Each number is 200 + 30 x the weight over its row's rms, rounded and kept within 0 to 999. Layers, rows and columns count from 0. The size before them is the row's rms in percent of the matrix's.

# down: layer 5 MLP down (transposed), 576x192, rms 0.117, rows 132-184, columns 0-63
# up: layer 5 MLP up, 576x192, rms 0.115, rows 133-184, columns 0-63
down132,102,179,231,213,191,199,164,243,223,221,196,229,212,202,187,205,201,172,236,230,206,204,173,190,222,244,212,249,204,214,180,161,208,194,205,140,187,181,166,178,212,254,205,184,266,187,248,146,186,156,126,222,176,226,194,202,217,244,177,195,236,201,196,177,231
up133,092,219,227,200,278,246,182,171,206,181,215,148,213,144,199,140,175,194,243,244,156,218,185,230,125,254,216,229,231,166,172,230,201,168,221,157,198,217,257,180,173,210,189,208,233,224,207,226,181,234,162,175,208,195,225,194,156,250,210,249,153,168,175,220,191
down133,101,204,137,190,208,212,196,150,215,179,190,230,211,207,177,196,223,219,192,179,216,306,206,204,187,207,182,179,231,203,179,215,212,227,232,202,160,154,164,229,189,227,205,210,219,251,195,164,199,225,109,202,186,249,196,228,203,252,169,251,227,234,214,193,229
up134,090,237,215,219,224,207,198,201,210,222,255,146,232,172,191,174,142,237,205,246,179,162,199,180,215,179,216,198,186,194,204,254,170,169,167,189,255,208,209,176,236,205,189,170,214,236,142,240,163,200,250,211,210,262,212,219,173,215,192,172,178,237,184,135,204
down134,089,173,226,204,233,185,208,212,209,173,226,160,234,169,210,235,257,221,182,263,226,156,164,193,161,153,190,180,213,185,198,199,240,218,197,172,197,208,246,216,183,226,194,169,165,179,208,193,186,215,231,211,149,159,239,213,213,154,170,206,230,186,157,242,180
up135,098,216,247,179,203,208,212,140,218,184,209,193,190,190,196,175,218,221,213,142,167,225,191,233,233,203,210,170,216,200,143,177,213,221,165,141,218,239,280,207,232,188,187,201,207,222,159,235,194,200,191,172,188,191,171,146,166,210,199,247,188,243,204,114,246
down135,092,208,243,207,182,218,234,154,146,238,249,220,163,241,226,195,157,204,210,116,190,197,218,256,207,136,184,173,181,212,200,201,206,224,217,163,170,197,191,270,160,222,183,209,213,208,153,199,148,213,229,203,147,231,217,169,211,203,198,232,192,233,224,211,203
up136,103,153,198,194,182,220,220,156,173,208,227,219,185,170,201,196,227,172,114,168,150,221,208,233,222,193,218,167,234,225,194,201,205,211,151,132,238,204,188,209,134,252,183,205,151,243,209,158,192,169,190,209,190,196,211,226,187,190,172,212,245,189,143,211,220
down136,107,171,200,238,179,172,218,162,163,139,214,282,182,217,198,172,202,217,240,244,170,184,190,170,165,162,216,176,178,244,220,192,191,155,153,270,216,187,192,217,217,241,193,179,203,193,161,207,160,217,215,209,163,207,204,197,144,184,244,166,226,163,255,230,218
up137,096,203,220,191,255,226,169,205,239,217,252,156,184,195,194,224,219,175,207,203,161,268,202,156,163,228,219,222,196,162,159,199,217,151,239,221,240,153,233,229,203,205,147,211,172,212,226,235,174,188,196,155,193,203,258,191,177,259,212,196,188,197,182,169,159
down137,092,188,247,216,224,199,188,197,227,223,175,178,140,253,230,241,160,243,262,182,229,189,193,224,167,176,179,205,181,230,201,219,199,208,206,220,169,151,184,158,196,204,179,223,190,199,225,226,242,147,206,186,170,166,219,232,210,216,210,213,213,216,212,186,170
up138,090,185,175,196,274,230,231,187,171,254,227,179,202,185,203,229,182,184,238,225,137,244,162,250,211,198,170,211,162,139,201,200,195,215,210,167,230,136,201,199,172,160,255,185,174,201,214,177,228,171,202,146,230,183,210,240,186,208,208,225,181,234,249,176,223
down138,088,235,140,180,188,169,208,227,205,258,207,206,219,233,165,158,134,189,226,251,244,271,272,200,214,177,184,177,192,163,198,235,234,139,150,209,148,176,219,191,208,133,175,145,266,186,201,236,210,240,201,186,170,183,193,164,208,186,219,159,206,198,222,194,215
up139,097,163,171,203,176,181,168,188,168,156,203,219,165,194,225,165,190,213,233,160,171,167,179,260,223,270,196,147,166,177,168,176,250,191,251,214,210,157,206,158,226,257,212,160,192,223,301,197,250,179,199,196,233,194,242,214,170,231,175,193,154,247,196,216,278
down139,098,171,219,194,226,210,167,225,265,196,203,189,161,234,186,183,227,208,161,212,165,203,210,208,191,195,219,201,184,188,211,183,173,235,236,235,171,183,177,181,212,245,198,210,217,211,156,200,156,228,249,237,197,208,217,194,196,167,166,184,186,220,197,211,198
up140,112,181,245,198,211,220,187,203,241,134,180,200,225,178,187,187,199,219,127,196,183,203,153,283,221,227,230,191,247,221,189,215,242,159,224,254,194,170,219,239,152,185,153,244,217,197,185,198,192,236,205,229,247,201,192,192,208,238,221,228,203,233,194,193,216
down140,113,231,208,187,219,222,218,166,230,159,203,215,242,208,184,207,185,197,179,223,241,214,221,192,118,156,250,132,214,191,160,170,279,240,169,216,198,205,184,218,203,176,189,194,187,198,231,227,221,217,171,197,203,186,203,253,215,177,169,170,216,192,218,173,124
up141,102,208,172,218,206,176,213,114,218,215,164,203,215,188,185,232,200,228,195,216,132,211,160,216,304,225,187,203,181,223,184,142,184,190,238,267,224,171,177,225,179,220,205,222,177,208,210,171,221,181,184,197,176,198,191,207,197,228,164,225,186,238,189,191,261
down141,097,260,197,189,239,169,176,189,180,230,209,182,166,184,192,179,210,226,235,153,184,191,157,230,185,233,245,171,147,185,185,208,238,225,182,161,222,230,252,152,158,192,188,188,182,196,263,155,228,214,204,212,230,237,165,208,208,165,204,141,172,175,200,191,194
up142,095,180,216,208,184,178,215,128,225,236,187,148,174,161,189,172,216,207,206,133,206,178,153,225,205,255,172,189,195,199,205,209,162,194,193,160,228,215,193,175,190,203,195,284,215,215,191,217,234,172,199,222,201,231,232,172,192,223,205,198,172,276,187,198,245
down142,095,187,238,169,199,203,171,236,194,179,215,206,179,226,216,187,187,206,283,212,205,188,242,177,183,187,206,234,201,201,197,221,230,217,237,205,168,161,222,215,238,179,190,171,208,235,253,194,217,229,205,231,207,187,157,217,190,223,214,189,194,157,192,224,158
up143,094,209,118,211,156,243,187,127,187,232,219,223,197,214,237,141,268,209,130,222,203,252,183,158,214,231,168,178,220,210,136,159,199,190,258,213,199,217,185,208,191,216,154,184,188,200,181,267,224,216,209,201,251,170,206,194,200,243,250,225,183,212,200,203,282
down143,084,187,237,214,166,200,229,214,205,186,181,195,166,128,174,192,185,225,202,205,205,187,206,255,228,188,225,231,180,171,203,207,197,230,190,181,185,231,304,154,209,171,169,170,196,182,235,201,213,222,230,242,208,191,190,172,203,208,190,159,205,231,211,257,230
up144,100,159,195,229,228,217,201,206,193,185,234,152,125,226,229,126,204,165,233,214,180,211,207,226,232,240,175,202,163,181,216,209,178,170,204,175,235,227,157,188,223,181,199,222,199,253,225,202,171,203,198,181,193,178,180,220,230,208,186,238,205,250,206,164,190
down144,102,190,197,173,213,230,226,200,216,216,201,177,184,187,96,227,209,252,158,221,202,238,194,189,191,226,209,227,174,213,221,186,220,205,181,206,214,202,252,201,201,166,159,199,145,164,169,194,188,241,179,153,187,200,161,203,160,175,176,201,202,224,183,242,247
up145,102,237,190,172,196,203,223,224,208,202,215,190,201,207,253,180,287,184,200,190,202,219,181,261,217,226,225,199,182,216,206,138,177,207,190,237,178,168,138,204,213,256,197,254,176,215,207,247,184,215,184,223,165,183,240,155,200,182,219,143,183,196,194,202,277
down145,100,277,196,186,200,138,230,221,177,188,229,227,188,171,167,190,220,216,210,203,134,175,216,224,218,179,242,174,145,172,192,192,172,207,168,193,208,227,172,212,216,212,177,185,205,180,242,195,219,199,205,200,203,172,173,162,227,163,186,159,198,178,181,241,194
up146,106,194,239,177,177,226,236,193,225,194,174,212,195,211,262,201,192,205,204,242,156,152,165,164,228,250,228,140,218,158,162,166,204,232,171,157,209,210,195,170,180,168,179,182,216,237,191,186,230,211,177,186,164,189,220,222,182,218,194,203,236,241,178,180,227
down146,096,218,208,189,96,193,171,168,205,226,180,235,206,201,237,219,198,140,214,212,262,147,203,173,235,194,154,205,186,225,238,228,188,201,166,197,151,229,168,180,209,182,121,206,220,192,210,229,237,237,206,182,240,166,190,170,184,155,261,166,213,176,207,234,209
up147,094,198,191,221,228,193,191,226,180,203,254,221,207,186,165,192,212,234,221,210,169,196,183,213,161,233,245,228,195,186,236,213,161,143,238,150,220,160,195,213,199,172,215,201,241,226,158,231,118,207,233,191,177,212,219,209,222,219,204,185,159,180,224,185,237
down147,104,180,192,229,237,191,223,221,183,205,194,267,194,232,144,206,211,238,171,198,192,170,233,193,121,200,198,146,195,192,240,200,248,168,163,212,248,214,188,227,192,196,228,202,206,216,144,192,190,193,169,195,96,251,195,198,250,172,174,197,252,197,197,140,206
up148,118,210,163,166,170,181,230,207,208,215,207,168,180,163,234,218,199,160,185,208,170,215,189,192,205,228,221,198,263,151,173,187,221,208,222,161,259,181,239,192,166,217,172,225,228,239,215,196,179,194,231,134,227,188,197,178,188,187,220,177,210,225,197,137,180
down148,116,206,203,154,217,193,217,152,137,235,144,202,248,209,210,217,152,203,215,209,254,192,155,145,203,224,211,220,207,183,177,189,170,214,180,173,232,225,216,214,209,195,262,228,181,211,173,195,166,186,196,180,262,208,220,195,251,132,231,161,220,217,199,189,164
up149,076,182,218,201,217,222,239,201,211,233,189,189,198,97,165,230,240,203,169,229,188,218,175,185,187,204,181,180,157,194,203,190,211,158,238,194,214,215,210,232,217,211,173,228,231,267,189,213,187,228,164,226,231,219,237,207,207,222,211,303,197,191,165,193,149
down149,112,198,160,189,224,218,269,265,249,217,183,209,215,197,183,218,170,177,141,183,204,207,195,188,204,193,179,174,227,197,194,152,241,148,215,194,225,207,185,207,193,235,186,178,218,260,187,240,196,200,173,245,151,166,208,203,179,178,155,271,204,156,146,135,185
up150,097,204,223,186,170,245,229,143,173,228,226,188,211,203,221,224,188,165,163,205,192,233,170,223,213,175,225,231,197,162,219,204,203,249,215,202,229,161,231,211,178,164,189,162,169,203,186,223,179,244,147,163,256,146,210,209,158,203,226,261,171,200,173,150,208
down150,099,209,198,195,204,204,197,196,190,180,202,192,189,176,228,140,235,182,206,212,198,214,199,217,255,196,217,199,160,182,249,204,154,190,132,214,181,209,204,225,204,186,260,178,244,207,174,198,242,208,231,206,253,153,168,180,205,203,230,175,217,215,251,191,245
up151,094,194,236,194,210,241,218,153,219,220,226,101,240,200,189,204,223,150,224,202,132,205,141,193,248,209,260,227,263,200,210,216,206,161,174,197,203,148,182,208,212,222,191,223,218,188,250,268,173,170,197,211,226,201,234,152,184,182,194,173,201,171,167,232,208
down151,096,228,229,199,206,226,222,157,259,176,213,166,175,222,158,198,206,234,166,172,196,186,206,191,204,199,184,191,154,232,207,189,231,230,189,247,268,193,248,183,176,213,253,193,231,172,152,156,179,221,199,177,189,234,167,183,180,242,166,216,191,152,187,177,162
up152,100,222,201,149,177,195,224,202,233,223,184,159,201,205,250,246,197,149,152,204,196,190,192,171,204,159,174,194,202,192,185,223,166,215,171,159,219,211,227,208,179,225,181,203,209,195,205,137,223,128,206,163,219,208,184,251,160,157,184,193,212,199,146,216,200
down152,092,189,195,233,214,180,172,185,193,189,212,219,253,220,175,137,230,204,192,191,205,202,187,191,192,237,201,187,220,214,181,197,204,150,166,257,202,185,204,245,211,196,214,172,210,171,189,212,201,253,195,246,204,212,245,192,204,245,141,200,190,208,224,221,224
up153,101,200,177,204,227,186,170,184,232,176,211,214,174,146,224,214,205,253,188,230,223,233,185,199,164,223,162,191,176,192,191,141,235,184,239,142,224,200,207,202,222,227,171,224,181,240,195,205,195,181,234,153,142,220,224,277,171,228,245,229,206,173,146,168,178
down153,095,203,227,167,217,229,177,213,243,216,196,223,202,176,259,169,196,221,207,263,156,209,215,257,189,237,146,219,188,186,174,223,173,184,177,212,175,203,211,207,147,218,196,132,202,198,168,247,177,207,200,224,243,196,214,152,189,170,203,199,193,160,192,218,208
up154,098,223,211,185,215,209,176,186,209,152,235,208,201,179,234,219,188,198,228,181,199,174,157,218,229,209,202,228,166,243,234,213,171,204,260,191,221,196,234,184,96,300,197,218,189,215,251,149,213,179,173,172,163,181,196,234,163,215,176,221,161,189,179,189,207
down154,093,165,256,167,143,264,228,249,215,193,231,172,207,231,185,192,207,240,229,226,269,208,194,188,235,208,138,212,143,179,229,180,191,176,228,182,189,181,184,184,212,182,190,240,199,226,175,204,198,256,210,147,226,181,176,236,138,150,214,227,178,179,190,227,161
up155,096,228,140,166,246,240,207,239,209,196,226,121,233,158,223,142,227,155,194,184,177,198,184,173,164,207,173,231,166,204,213,172,195,210,167,241,177,237,174,166,202,217,186,187,210,198,181,227,171,240,224,179,190,176,168,175,169,229,243,188,185,201,230,242,215
down155,103,219,183,185,171,183,220,261,196,263,197,234,235,198,198,221,181,241,142,115,220,218,255,211,167,177,249,205,157,200,172,191,236,232,224,223,204,218,221,143,170,178,170,236,192,166,211,216,176,169,132,240,179,211,205,227,153,180,193,183,207,169,190,167,194
up156,105,172,190,174,204,213,194,184,237,163,203,194,243,144,185,204,147,187,222,212,187,268,191,193,136,191,180,142,199,231,252,142,227,194,170,220,248,137,219,200,167,212,215,200,256,242,194,237,212,222,196,201,221,200,231,114,162,187,193,162,203,185,201,175,196
down156,092,174,175,197,222,229,185,184,207,261,217,210,172,181,215,255,213,165,248,173,224,221,224,181,147,155,225,160,199,209,158,234,212,193,223,218,202,198,188,214,222,259,184,225,218,201,165,242,210,205,185,233,226,185,277,203,201,190,206,164,191,213,198,171,164
up157,095,206,140,129,221,271,170,211,232,194,188,210,188,158,271,211,203,204,204,174,143,238,187,210,146,211,194,178,171,193,223,208,191,199,212,208,170,162,236,201,170,165,167,183,179,221,215,249,199,149,199,153,172,197,195,176,196,188,209,229,184,187,143,217,220
down157,087,203,233,193,198,241,131,157,197,242,268,236,242,178,175,162,221,232,216,238,197,159,205,225,248,239,227,195,197,192,174,262,205,199,173,213,219,245,244,197,196,207,212,198,205,219,239,206,206,282,177,229,220,194,194,188,205,172,202,194,159,227,208,187,197
up158,099,195,164,168,135,173,238,184,175,213,204,210,208,196,190,183,134,160,200,250,189,220,160,200,184,242,215,184,260,249,205,181,213,186,201,189,228,223,203,175,184,157,202,212,176,228,227,205,235,156,167,169,144,165,223,183,225,197,192,182,184,252,221,195,234
down158,102,220,199,177,119,193,217,147,133,230,200,243,212,135,201,198,204,184,234,183,201,179,224,256,207,211,200,179,177,286,224,165,246,197,214,226,217,197,270,146,163,156,179,205,188,224,218,224,213,164,125,242,203,234,213,278,199,175,217,218,178,233,141,204,212
up159,089,212,243,180,171,244,204,177,160,181,213,212,239,204,233,182,154,205,202,208,209,212,207,226,177,176,200,189,233,165,165,190,186,149,206,226,190,171,236,206,211,201,210,138,222,232,178,205,236,187,200,196,202,214,178,179,181,213,220,251,216,165,175,226,198
down159,094,204,253,204,216,145,215,221,230,241,177,222,212,190,204,192,207,224,242,192,194,214,181,228,227,191,172,220,197,142,226,216,173,180,210,193,190,240,185,204,177,179,185,228,200,148,200,208,208,223,187,213,195,155,169,203,140,246,168,172,194,228,196,194,191
up160,097,238,134,181,164,254,280,212,210,212,172,213,208,184,222,160,185,182,178,166,171,156,196,180,191,173,187,186,202,207,197,235,192,159,232,174,198,249,176,228,212,212,185,206,185,230,234,231,201,133,181,244,154,202,227,173,206,203,212,257,222,162,193,205,234
down160,094,201,263,183,198,213,195,197,182,216,222,227,216,173,188,209,263,215,207,219,202,202,191,186,222,203,250,210,205,195,194,190,162,218,201,161,207,221,250,172,186,185,194,175,203,220,189,178,204,261,191,195,227,221,196,215,181,226,230,162,151,203,205,194,225
up161,101,189,169,215,181,189,209,186,217,165,187,144,209,215,260,128,180,158,162,207,190,255,166,184,194,188,161,162,168,159,211,231,193,215,168,181,211,216,231,256,177,191,192,165,170,246,190,204,195,181,208,149,202,141,273,213,218,209,218,199,203,215,183,178,266
down161,089,202,234,211,195,184,173,186,197,188,146,204,225,182,211,212,295,230,187,226,211,226,215,185,208,161,220,256,208,201,220,206,211,170,126,209,209,160,213,195,202,218,215,188,169,226,162,181,250,209,195,199,216,206,200,221,186,202,203,159,225,165,158,223,209
up162,104,189,200,183,232,213,212,195,230,188,194,164,162,187,211,160,188,176,155,186,196,233,135,193,203,185,192,182,271,183,219,193,188,154,234,176,280,243,248,179,196,172,185,199,162,192,215,238,218,187,217,204,234,136,262,238,165,235,173,167,179,209,171,161,245
down162,101,208,242,241,156,213,211,196,175,211,204,201,168,174,138,157,201,195,236,221,198,223,148,224,249,203,143,243,245,183,177,185,209,215,240,161,154,144,191,210,206,185,167,263,223,136,260,255,187,186,183,201,215,198,209,184,175,201,246,222,193,165,176,197,257
up163,108,216,210,171,170,225,190,162,176,191,147,189,231,185,213,192,217,214,181,191,181,240,207,178,212,238,168,225,243,193,139,208,183,222,208,213,226,219,239,187,205,213,183,180,170,220,212,248,200,182,209,210,202,213,196,231,222,229,210,228,169,222,175,185,195
down163,107,231,174,209,149,151,144,218,191,230,168,218,206,201,223,173,219,263,244,234,206,206,290,207,185,215,187,236,237,219,303,211,173,172,222,224,154,214,161,158,136,203,151,207,215,170,224,245,209,203,170,164,196,199,188,196,221,211,191,188,159,223,182,276,171
up164,100,177,160,201,198,143,203,182,202,154,206,158,144,190,175,225,188,192,125,165,154,184,193,270,217,190,227,221,229,225,218,185,239,252,200,215,239,206,235,172,178,228,135,188,184,246,191,233,271,180,182,236,192,238,213,211,147,223,259,208,179,189,263,167,188
down164,102,162,189,179,169,182,186,203,166,268,238,239,203,199,193,199,173,193,232,184,226,138,186,198,171,162,199,238,202,224,258,227,176,187,149,266,220,199,203,180,215,195,241,189,255,152,188,203,237,224,231,212,168,201,169,190,180,170,224,195,220,140,189,231,211
up165,112,232,162,177,204,263,229,207,286,154,180,202,231,153,176,207,123,208,180,197,188,201,163,189,198,223,206,187,141,189,206,120,227,215,232,157,206,203,238,236,135,194,176,234,170,246,168,190,180,200,202,202,278,177,153,188,179,225,183,181,202,189,176,208,197
down165,110,237,155,224,195,257,158,214,234,122,210,229,242,172,172,202,233,221,202,182,201,213,193,179,185,206,209,201,231,206,189,216,192,235,193,219,190,189,255,225,145,183,257,181,153,223,232,239,167,223,235,180,245,139,207,225,206,227,187,139,204,186,187,207,122
up166,101,285,203,187,190,221,224,195,162,195,201,167,233,186,213,197,145,168,209,107,159,265,156,200,146,190,232,209,287,150,184,213,246,192,238,155,248,229,220,232,166,248,190,203,153,190,205,198,235,197,184,220,156,238,200,155,168,229,234,203,194,209,203,193,230
down166,106,193,186,172,136,209,216,187,218,168,238,184,180,159,305,257,157,223,216,209,202,195,201,185,220,188,196,191,233,204,237,208,160,189,194,203,155,232,276,157,219,131,198,172,231,205,211,248,214,212,159,198,197,189,173,193,210,189,169,218,166,233,164,228,224
up167,112,228,226,246,270,176,208,139,196,212,189,198,203,181,228,195,208,196,180,201,171,171,204,205,222,170,222,191,173,180,178,203,183,170,178,163,217,252,231,187,180,173,220,189,178,229,183,221,200,190,233,192,223,226,169,174,123,180,199,239,205,217,185,201,182
down167,115,191,195,199,172,145,213,184,193,207,196,160,185,120,250,211,244,247,219,208,183,228,275,191,243,177,218,150,181,150,206,224,223,184,200,221,234,215,228,207,261,193,185,147,155,194,140,247,165,234,243,173,199,164,158,232,204,123,171,207,244,219,223,195,137
up168,093,196,193,204,191,222,240,164,223,175,200,247,187,160,187,227,250,224,180,148,229,198,153,186,165,250,170,187,251,182,164,172,187,203,208,205,176,182,226,229,213,209,200,242,206,202,239,223,198,237,224,233,134,202,204,188,197,222,192,245,220,222,203,193,230
down168,088,202,249,214,135,220,128,193,204,221,212,203,203,264,211,184,187,207,241,178,249,149,132,168,179,209,198,248,213,216,255,267,237,189,212,169,220,198,199,203,221,186,203,238,196,190,190,205,159,184,211,230,241,167,221,215,219,236,257,155,130,196,142,175,172
up169,099,226,250,204,199,259,187,154,207,185,213,165,194,149,229,208,208,239,206,185,179,261,173,208,171,227,186,179,259,208,168,180,174,196,215,186,189,192,201,196,220,152,206,208,208,223,197,205,183,228,202,173,230,160,246,172,170,209,278,227,176,193,133,227,207
down169,105,211,256,202,192,216,178,156,151,231,213,178,220,185,160,234,203,198,184,221,204,219,224,204,273,190,187,245,200,262,141,206,207,205,216,197,185,180,240,236,183,188,204,184,217,191,211,238,189,225,141,165,160,218,265,247,193,167,183,246,234,231,220,241,222
up170,106,185,195,194,204,159,191,165,217,181,204,204,206,222,219,209,239,144,131,222,186,224,191,222,192,216,162,194,198,209,177,149,187,182,223,220,236,169,220,230,241,262,170,192,178,207,218,269,186,239,226,192,219,169,197,166,180,228,195,209,201,180,176,200,209
down170,097,220,231,192,160,196,236,175,177,225,154,191,179,186,212,192,199,167,219,183,191,180,223,199,229,193,147,200,221,207,214,172,237,208,212,131,159,188,261,181,208,173,176,166,256,186,219,210,143,187,193,240,231,183,240,218,175,198,181,169,179,199,176,215,233
up171,100,221,161,172,203,251,220,178,183,207,239,227,188,223,233,234,253,193,248,210,236,206,184,187,220,283,196,179,228,202,246,198,208,153,270,237,216,227,197,193,167,182,185,234,167,196,206,180,247,168,163,201,218,123,249,208,160,231,201,193,190,146,181,162,204
down171,099,233,213,238,214,207,201,197,219,212,249,258,203,168,197,214,282,192,225,196,203,189,166,147,183,180,179,205,194,173,224,226,231,217,197,174,196,127,164,173,228,181,180,196,233,219,145,160,212,221,188,228,249,231,202,185,208,195,156,186,194,175,249,176,229
up172,089,178,228,216,201,249,191,193,229,182,200,168,201,204,177,177,144,166,159,202,193,201,180,190,178,205,180,211,211,237,212,152,168,195,208,219,192,139,231,281,191,186,215,156,176,214,187,236,185,173,232,205,214,177,171,198,211,228,214,211,118,205,200,244,227
down172,079,221,212,190,185,208,187,206,213,194,223,207,165,170,199,216,187,249,242,228,170,215,241,226,257,169,162,176,138,236,214,215,153,210,185,200,142,216,211,210,242,242,229,200,244,184,212,180,211,217,139,252,235,194,206,199,196,181,224,139,191,219,202,235,216
up173,097,214,181,204,221,215,249,236,230,126,143,183,219,138,241,200,262,158,199,165,154,212,165,182,195,204,218,223,164,165,202,201,228,217,210,221,206,200,197,219,187,158,186,216,182,225,201,167,205,224,187,197,243,193,195,149,204,208,237,265,173,245,189,220,172
down173,096,213,202,235,178,250,258,177,216,228,234,213,222,192,196,198,250,212,197,211,206,212,142,211,194,227,144,187,235,156,223,216,138,170,214,201,201,227,171,272,110,224,210,200,267,201,211,130,190,168,195,203,235,202,184,205,156,203,204,264,215,199,192,170,186
up174,090,257,272,214,141,202,230,198,204,212,169,221,210,208,256,166,177,207,175,239,195,214,196,175,224,192,174,212,196,247,210,171,177,224,202,219,216,177,197,202,180,228,191,172,194,242,209,179,209,178,227,137,218,206,213,174,169,203,217,195,167,170,189,195,235
down174,091,220,146,204,195,195,177,186,241,130,248,207,216,165,222,177,218,189,246,262,165,246,211,205,176,256,235,240,170,150,198,199,166,191,188,216,213,250,201,249,222,204,183,161,177,189,247,210,162,228,192,267,201,159,213,216,154,193,178,245,202,202,210,222,161
up175,101,146,180,171,203,230,183,229,237,192,193,202,209,196,244,177,192,178,202,227,169,226,178,156,207,169,175,188,189,251,180,194,178,186,219,191,219,169,182,263,205,193,196,158,151,244,251,191,219,186,208,184,185,201,238,124,195,224,205,212,199,189,187,203,163
down175,098,193,312,244,182,130,146,173,191,191,209,172,213,188,204,229,178,249,201,247,173,202,267,198,206,232,183,196,255,198,183,227,173,264,164,198,175,167,215,186,155,190,233,143,176,168,200,205,155,228,203,202,225,197,226,228,232,233,184,212,201,204,210,240,163
up176,111,161,210,230,177,160,174,188,275,206,177,234,185,172,199,182,217,177,172,175,212,183,165,226,182,205,181,177,189,187,219,251,223,197,189,157,236,147,245,207,173,186,153,258,180,187,204,218,173,228,150,230,139,202,157,173,162,230,205,199,179,168,220,240,268
down176,104,185,263,227,188,168,157,212,215,151,183,188,235,148,208,201,209,180,164,179,240,143,209,198,224,182,158,181,192,183,179,233,173,196,258,196,218,149,209,209,221,203,191,219,217,193,201,177,179,183,208,223,225,184,182,193,210,230,205,199,214,148,207,253,222
up177,105,210,186,179,177,206,165,200,252,204,178,213,208,182,177,175,187,181,188,212,193,179,169,203,173,223,185,169,152,203,186,143,241,220,208,185,238,168,227,152,185,222,198,166,193,214,207,166,297,228,243,73,188,232,269,221,174,227,196,212,181,213,134,160,207
down177,100,190,248,213,171,210,214,255,213,254,169,212,245,181,154,223,228,192,279,160,175,232,203,209,262,232,209,209,152,200,160,203,208,272,208,209,222,233,267,212,170,206,207,155,217,172,206,168,161,201,192,224,185,205,241,199,197,170,246,201,188,225,201,211,167
up178,094,236,210,181,204,166,182,234,217,182,158,225,237,196,190,190,280,158,205,193,173,168,207,189,191,191,191,230,162,180,186,174,168,187,258,184,235,248,249,198,193,166,175,157,197,229,198,215,221,176,182,167,240,147,186,213,196,237,205,229,211,204,159,173,153
down178,087,201,216,196,218,180,173,209,193,253,164,207,183,190,176,201,173,238,210,259,197,157,182,197,249,202,175,209,172,173,201,204,215,196,182,184,134,212,236,191,202,143,219,145,195,179,178,219,254,194,235,250,218,159,171,203,229,202,191,155,202,205,184,192,185
up179,105,201,162,205,241,191,254,223,218,178,232,147,209,175,207,191,222,194,211,174,171,263,161,216,166,204,180,151,193,140,254,213,216,187,247,196,204,234,173,183,118,212,201,188,170,231,151,197,203,134,197,172,220,135,171,208,134,210,232,224,213,231,206,189,201
down179,108,170,242,209,178,203,224,170,248,215,240,174,260,157,205,197,159,152,188,195,257,176,251,204,179,137,203,241,214,192,184,199,203,141,246,231,255,164,190,218,206,241,174,176,167,159,188,195,211,214,246,196,150,192,167,214,176,258,184,196,194,149,221,198,115
up180,108,169,179,164,189,190,155,163,251,202,165,196,199,159,226,153,140,152,228,195,201,302,185,202,234,212,231,191,162,189,199,204,184,172,273,215,199,190,203,211,227,184,165,197,225,223,211,209,293,205,194,225,165,189,229,200,176,235,201,218,188,183,204,259,220
down180,102,166,252,204,235,165,127,178,216,194,192,216,210,205,184,229,190,199,167,279,212,236,220,201,194,173,201,179,162,210,195,196,146,216,182,180,123,197,174,280,188,175,193,237,163,187,175,157,243,207,217,177,179,211,197,172,214,221,201,161,205,156,224,223,168
up181,092,136,231,216,157,215,179,177,218,219,187,223,226,230,203,188,183,176,192,159,195,151,150,209,201,226,197,198,207,209,177,200,143,145,224,157,180,158,227,169,197,229,235,233,246,202,212,187,232,174,165,224,171,191,240,237,197,190,187,202,170,202,214,157,199
down181,094,188,249,276,101,200,252,233,218,243,177,185,190,185,158,176,244,220,215,203,162,191,177,185,237,246,148,178,150,164,219,209,211,161,227,168,200,195,233,202,213,215,187,274,190,227,204,181,218,237,224,218,188,184,227,214,178,181,239,180,181,224,216,213,197
up182,115,188,218,201,167,215,239,204,190,159,237,207,208,213,236,200,222,184,141,196,157,200,147,197,192,214,214,225,200,176,133,164,231,219,199,181,232,237,189,188,172,254,187,227,206,217,188,199,172,181,206,141,203,227,242,199,157,202,160,214,210,187,162,203,232
down182,128,196,207,223,163,197,202,185,180,159,187,220,195,202,218,187,176,170,200,229,176,222,203,207,193,276,196,203,225,233,162,180,202,190,172,169,216,177,196,206,166,210,145,189,201,280,192,228,177,201,210,164,159,187,171,191,203,172,174,182,240,164,210,203,246
up183,098,257,152,164,195,236,267,216,231,120,175,140,151,146,209,174,230,154,223,172,174,251,178,202,192,239,185,195,199,226,225,157,158,193,227,169,185,169,184,213,152,200,185,225,209,207,182,190,174,184,208,254,216,219,201,210,205,231,218,196,210,191,167,196,241
down183,093,190,256,171,174,179,191,227,209,234,204,223,227,221,178,181,247,230,240,196,204,190,183,225,216,204,199,220,227,199,187,220,224,175,229,180,161,229,218,184,194,229,233,185,186,262,196,200,219,204,137,204,135,209,252,214,158,196,206,198,174,206,189,213,189
up184,106,249,197,219,198,287,213,261,217,246,210,204,177,180,165,194,183,236,228,152,171,174,216,217,185,190,234,209,161,147,210,135,169,201,274,211,202,211,236,188,201,179,215,174,237,209,193,211,170,225,182,173,238,201,172,242,196,239,217,199,190,228,199,201,230
down184,101,188,163,200,254,256,245,190,262,229,217,180,164,221,221,145,203,196,200,211,154,183,237,171,260,183,225,212,197,209,209,174,148,168,187,226,209,217,218,217,221,190,199,167,224,171,185,247,200,188,219,226,195,216,187,196,159,189,182,167,183,214,223,196,239